Weights of a small transformer language model: vocabulary 2048.
Each number is 50 + 12 x the weight over the matrix's rms, rounded and kept within 0 to 99. Layers, rows and columns count from 0.

# layer 5 attention key, 96x96, rms 0.0927, rows 14-30, columns 0-95
38 61 38 48 54 61 53 49 58 54 34 58 37 63 57 48 56 74 41 49 48 28 45 61 66 26 46 58 54 55 51 54 36 44 46 42 56 43 60 40 49 57 39 57 56 54 60 56 29 59 63 32 52 58 32 52 41 40 42 75 41 45 51 59 56 56 46 51 55 36 35 61 44 42 44 43 67 44 57 62 51 79 39 50 54 55 69 54 35 60 41 51 38 67 44 55
51 23 42 43 50 58 33 45 51 54 50 48 45 45 63 46 46 43 54 38 60 52 41 67 64 49 44 62 46 44 69 27 56 33 52 58 64 34 54 49 44 42 53 54 51 32 57 42 41 61 68 64 72 57 49 50 39 50 38 39 55 53 46 56 38 46 37 56 54 78 36 46 54 52 51 51 53 51 44 56 51 53 36 46 58 62 59 61 49 62 70 36 53 49 60 56
55 45 67 45 72 45 78 71 48 25 39 52 43 53 54 51 55 28 56 49 52 46 51 39 36 79 64 12 60 59 56 76 30 46 63 42 41 60 35 44 54 46 66 71 57 47 36 51 68 68 84 67 32 43 22 53 23 40 53 29 60 34 53 50 60 31 77 72 49 19 80 69 35 65 36 73 54 32 31 30 39 49 60 57 36 35 34 50 48 77 49 30 46 49 42 39
46 52 63 46 57 35 68 51 62 47 41 54 44 33 40 47 48 59 58 47 33 47 28 39 45 51 36 32 78 48 51 45 47 66 58 42 46 53 48 42 57 49 57 55 44 46 31 40 58 46 48 56 44 48 55 60 30 54 58 45 53 50 73 58 53 51 58 52 63 30 77 51 56 35 51 63 63 52 38 60 47 42 51 50 62 42 53 38 38 58 56 40 51 37 43 57
61 57 49 44 58 60 59 35 54 59 41 56 42 44 55 48 46 62 51 48 48 37 53 64 65 33 49 50 45 50 45 53 39 64 44 44 29 52 57 31 68 46 64 45 42 36 56 40 45 73 51 47 60 62 52 49 51 38 40 60 64 53 45 59 50 57 62 50 54 48 45 45 34 42 41 47 63 62 58 48 49 47 49 48 57 41 56 61 37 50 51 39 32 60 58 52
44 41 49 60 53 55 27 63 50 34 67 24 78 52 55 59 51 57 47 60 62 45 47 62 38 60 48 39 37 54 52 51 60 40 43 53 51 53 32 71 37 58 58 46 70 61 53 40 49 53 46 56 28 51 62 40 62 44 75 48 55 56 66 52 56 40 45 36 34 64 42 40 56 39 55 58 31 42 37 38 62 48 40 50 35 46 38 63 62 48 59 54 51 21 66 24
39 48 44 51 60 73 57 41 57 35 57 47 27 48 31 54 56 47 40 62 41 51 52 59 63 45 56 33 54 49 51 66 52 63 60 48 37 60 60 45 70 45 53 51 68 56 59 48 65 55 53 48 47 55 31 48 57 34 35 62 60 42 41 50 56 32 45 57 37 38 45 52 55 67 40 62 59 64 37 43 64 44 42 41 57 48 37 38 50 47 64 36 50 44 48 39
45 30 51 44 51 41 45 70 36 58 44 48 47 41 54 58 76 35 60 54 62 29 54 46 55 53 53 50 43 64 67 75 57 39 40 45 54 56 42 64 47 52 68 54 59 47 44 42 60 62 61 79 58 22 36 51 64 51 37 33 52 41 54 41 41 44 61 56 60 42 57 36 40 74 38 60 54 43 42 33 58 52 30 46 45 50 50 65 47 63 54 51 51 59 53 26
68 50 58 53 64 59 56 59 45 44 41 47 33 54 66 48 46 66 64 57 47 33 65 54 45 48 31 48 35 46 62 50 59 49 55 42 62 55 53 62 51 49 49 43 37 39 66 23 54 58 45 48 56 57 43 41 57 43 33 81 49 35 58 57 38 38 61 43 50 37 28 62 51 54 65 36 49 49 54 54 24 52 52 26 47 42 58 47 50 64 42 62 66 60 66 40
46 71 50 47 60 49 65 44 59 32 48 55 49 72 36 43 46 44 48 31 56 49 41 53 47 41 55 50 53 52 45 53 28 62 43 49 37 47 51 39 60 40 41 66 58 54 49 29 47 72 52 57 56 48 22 61 48 49 46 47 47 47 33 52 52 58 51 53 49 44 56 89 44 55 49 56 56 50 65 46 48 67 50 43 44 46 42 56 45 47 69 44 39 49 38 52
48 74 72 57 38 26 41 56 44 77 37 54 40 67 31 49 57 53 39 43 39 28 41 50 65 33 40 53 53 50 31 66 39 73 46 55 58 69 30 27 71 42 48 58 35 54 52 43 61 67 66 39 33 62 36 65 29 56 58 56 47 52 41 64 65 54 61 36 56 41 66 69 23 50 40 36 48 57 75 53 41 58 49 47 61 50 37 45 36 49 49 63 36 55 40 60
54 56 58 52 38 37 59 37 38 78 49 62 39 53 43 51 29 48 60 41 37 74 61 54 32 25 36 49 26 51 47 49 66 60 36 35 41 58 61 38 51 49 35 51 50 48 39 51 45 57 57 46 65 52 54 73 55 51 50 44 43 65 48 50 54 63 53 45 54 60 53 33 51 28 48 54 60 68 75 61 53 40 40 38 54 46 70 44 49 30 50 58 51 69 39 72
43 27 57 33 61 38 45 58 54 30 55 49 71 28 60 63 60 34 53 55 43 51 46 29 57 63 43 55 67 60 54 53 54 50 61 57 44 57 52 69 51 49 66 52 46 48 44 62 56 36 38 49 48 38 54 47 46 49 59 59 50 56 61 52 42 33 40 35 61 44 43 72 50 61 58 39 31 36 64 53 30 50 45 54 59 45 43 62 54 48 54 50 40 21 55 36
49 66 33 66 46 53 46 29 52 39 46 60 49 50 54 44 52 51 37 59 45 47 64 54 65 28 44 50 44 44 48 38 45 49 53 68 50 45 45 46 58 51 37 37 37 48 56 51 40 48 38 37 69 55 59 61 56 52 46 62 57 43 36 55 63 71 29 50 44 50 32 50 33 72 59 42 63 70 52 59 60 52 56 66 53 52 60 50 28 61 60 55 47 59 59 61
50 43 21 55 28 51 28 42 43 73 49 57 58 40 78 52 42 54 33 50 41 52 56 48 72 24 44 74 31 45 45 25 67 48 56 55 55 43 65 46 49 53 50 55 29 37 57 61 34 47 36 38 76 73 70 36 53 41 31 70 52 71 45 45 56 62 34 47 50 68 19 33 63 51 63 24 46 66 67 72 48 55 61 53 72 59 67 57 36 32 46 46 56 57 61 57
58 45 60 33 47 41 69 65 48 76 46 49 35 47 54 70 29 52 59 76 48 59 71 60 36 33 44 53 34 47 58 45 70 39 63 42 53 52 45 73 49 64 51 41 63 48 52 57 27 57 50 42 39 39 45 46 65 37 62 46 44 54 54 51 72 37 57 38 56 44 49 35 66 51 37 23 63 55 59 55 46 60 48 38 50 70 38 23 44 39 33 55 46 62 26 62
79 81 49 39 41 52 69 44 54 26 48 56 42 68 27 40 50 60 52 46 69 47 53 68 32 45 55 65 40 58 27 73 44 46 43 39 59 55 43 64 45 58 45 24 44 71 50 58 50 59 38 63 35 41 52 53 46 40 41 55 57 42 42 52 54 45 54 39 52 38 51 63 51 45 46 39 63 39 49 51 51 64 51 59 51 47 30 41 64 36 63 63 45 56 58 47
# layer 5 attention query, 96x96, rms 0.0943, rows 15-31, columns 0-95
54 28 51 42 40 42 48 52 39 20 58 52 51 85 60 40 57 38 62 37 44 59 61 38 73 54 51 48 49 61 48 58 51 34 65 62 38 45 71 43 51 51 63 57 49 51 47 65 46 43 65 56 66 33 23 38 62 39 52 65 39 44 60 64 47 54 37 25 34 34 56 68 34 51 56 37 60 45 34 45 63 49 58 51 44 53 55 67 50 60 70 29 71 48 48 29
44 46 35 48 38 38 41 35 35 50 46 57 52 57 32 58 63 59 43 46 49 47 40 57 37 54 51 58 47 48 38 43 53 57 48 49 57 50 46 45 53 62 46 52 45 68 42 62 48 52 58 53 44 27 55 52 63 49 48 45 42 48 55 40 45 36 51 60 65 39 58 49 42 48 60 65 56 45 62 45 52 40 54 57 52 63 48 51 53 40 54 47 49 65 66 53
55 56 43 50 63 38 44 44 43 45 53 60 48 52 42 62 44 52 33 41 49 46 63 62 50 47 68 57 56 39 38 59 55 46 33 48 42 54 50 60 52 54 27 49 36 63 34 59 58 60 44 78 40 37 57 57 51 51 54 30 48 33 50 39 48 60 54 52 69 42 50 58 63 42 44 46 59 57 51 54 47 54 47 49 53 61 33 49 36 53 51 63 40 51 63 58
51 43 46 33 46 61 51 37 61 41 43 66 55 48 65 50 56 51 55 41 53 56 48 59 54 54 72 53 46 46 51 51 57 36 38 36 45 41 60 55 30 30 53 54 54 46 43 44 58 46 53 49 68 48 62 43 58 42 55 55 46 48 67 43 51 59 41 67 53 54 35 53 48 43 52 46 32 48 51 60 37 71 50 65 61 40 47 62 50 46 55 57 62 44 55 51
31 62 58 50 38 70 46 54 49 51 76 49 49 65 48 41 54 48 78 43 35 52 26 59 48 44 49 50 59 68 52 41 35 45 64 45 55 47 54 61 63 50 71 52 64 21 68 42 61 89 65 33 48 55 30 52 49 33 36 61 47 43 51 60 67 44 40 44 41 52 53 44 54 60 23 53 64 28 59 56 24 57 49 69 56 43 38 56 43 40 42 63 45 50 38 19
28 45 47 56 49 71 56 35 61 44 57 55 45 62 68 48 55 61 48 48 51 44 41 57 64 47 54 63 56 65 54 36 21 56 46 47 66 53 37 56 38 37 46 41 64 44 62 39 46 62 38 49 50 66 56 41 65 59 52 43 59 42 61 41 55 57 46 38 53 52 42 54 68 67 40 48 57 38 50 46 50 53 52 44 44 48 48 43 49 55 48 66 52 63 46 43
52 53 50 52 36 31 33 54 42 61 54 45 52 45 44 50 58 51 62 47 50 67 69 35 61 51 59 45 40 41 57 43 50 43 54 44 62 41 70 51 51 34 71 38 54 41 53 53 56 47 58 24 64 50 38 44 55 53 36 42 43 77 51 65 62 47 43 45 59 53 49 45 35 50 69 51 59 59 52 49 67 41 61 43 47 43 55 38 50 59 53 32 44 60 44 48
25 53 55 79 56 58 30 79 68 31 58 63 49 60 62 30 41 49 64 32 33 55 46 64 43 44 59 43 51 65 30 45 68 42 68 75 58 52 55 49 44 49 58 39 52 38 46 45 27 44 61 45 34 20 51 46 61 65 43 42 75 61 70 58 54 37 27 42 46 41 47 60 52 49 81 36 53 44 45 27 42 44 50 71 66 36 73 08 60 39 63 28 51 39 77 23
64 44 48 46 41 53 57 30 63 31 37 37 50 73 35 45 82 64 53 69 53 58 46 69 52 51 30 61 57 38 37 35 45 51 30 46 53 64 48 32 37 29 45 45 64 66 51 36 39 46 45 57 48 56 68 65 62 44 50 38 48 56 38 23 35 44 56 46 61 48 56 47 38 40 67 63 27 46 58 66 80 46 40 43 64 77 40 73 61 47 66 52 30 54 32 49
66 56 38 23 56 47 42 33 66 41 69 44 56 44 14 69 71 58 55 54 61 34 51 62 47 49 38 62 26 33 22 66 57 50 42 41 63 67 30 58 46 43 29 48 41 53 36 55 49 51 56 83 28 41 69 81 47 47 63 40 51 43 52 55 59 53 77 51 77 53 49 42 50 28 16 65 38 61 59 62 56 40 43 19 37 53 50 40 44 47 10 69 42 56 48 76
57 65 50 53 65 35 53 53 51 62 32 61 62 47 43 58 38 51 45 51 51 62 57 53 29 34 49 43 57 58 50 60 54 49 45 36 43 40 55 51 53 42 39 54 63 46 52 47 47 45 45 48 52 56 49 55 44 42 53 26 51 45 53 42 65 48 47 54 38 65 46 56 52 53 55 44 43 53 31 53 68 54 55 40 45 55 44 42 44 53 64 49 50 46 39 64
35 40 64 54 36 54 33 39 57 31 75 63 45 50 34 53 64 71 50 53 28 46 37 62 65 46 50 35 52 44 42 67 46 49 69 50 47 70 63 47 56 53 42 61 51 55 72 60 72 67 57 47 42 49 69 71 40 54 49 69 59 66 43 56 46 41 39 50 58 42 51 48 45 32 59 52 57 52 48 38 38 41 41 46 60 34 43 35 44 54 25 38 36 43 85 29
50 58 42 46 56 55 48 57 52 49 33 53 44 38 69 56 42 40 63 52 73 69 43 52 53 60 51 47 58 32 66 38 53 45 50 52 55 51 35 58 40 34 28 51 46 40 42 42 43 49 38 55 57 57 61 43 54 70 65 56 38 50 53 49 33 41 46 41 56 47 39 44 49 48 64 50 51 61 46 53 58 58 53 47 41 47 43 53 55 61 40 50 52 55 46 59
48 35 45 48 47 61 38 55 57 40 72 57 59 35 81 53 47 42 56 38 46 53 50 33 71 51 61 47 54 39 59 53 56 46 70 55 43 37 54 47 44 48 60 63 50 53 53 52 57 37 54 46 58 54 46 45 52 55 59 54 42 76 68 62 38 55 38 55 41 49 49 63 51 51 33 42 54 48 34 50 50 53 58 53 54 31 44 36 47 59 36 35 74 30 54 40
71 72 31 37 47 48 46 43 53 57 55 46 41 47 41 35 31 41 49 54 57 62 40 37 49 49 65 54 71 66 46 44 66 55 64 64 36 53 42 78 59 58 50 51 59 41 52 54 31 53 39 33 55 60 50 38 44 46 56 29 63 21 52 40 52 74 42 58 54 56 35 59 62 52 61 56 50 65 37 65 45 57 56 56 35 27 36 45 34 55 58 50 57 40 50 48
56 71 70 31 31 65 51 62 67 50 51 47 44 50 37 42 43 36 50 55 47 64 48 46 37 51 34 49 43 49 61 49 36 50 31 47 59 65 24 49 52 45 56 42 56 23 34 39 42 39 42 51 43 47 55 48 31 43 41 50 79 41 39 42 50 49 62 43 60 68 50 49 58 47 48 59 31 59 56 63 29 54 35 68 67 58 51 67 68 41 71 61 39 65 68 55
65 52 43 34 49 57 55 37 60 59 64 45 50 45 45 39 49 52 46 64 52 27 50 53 59 46 40 50 51 41 44 48 47 52 34 61 58 53 47 63 46 53 51 57 49 68 44 42 62 53 32 54 61 78 54 48 45 47 47 53 44 62 46 49 53 51 75 89 54 46 33 44 57 44 31 58 49 61 57 58 30 60 19 54 55 49 66 56 31 55 30 68 38 47 24 55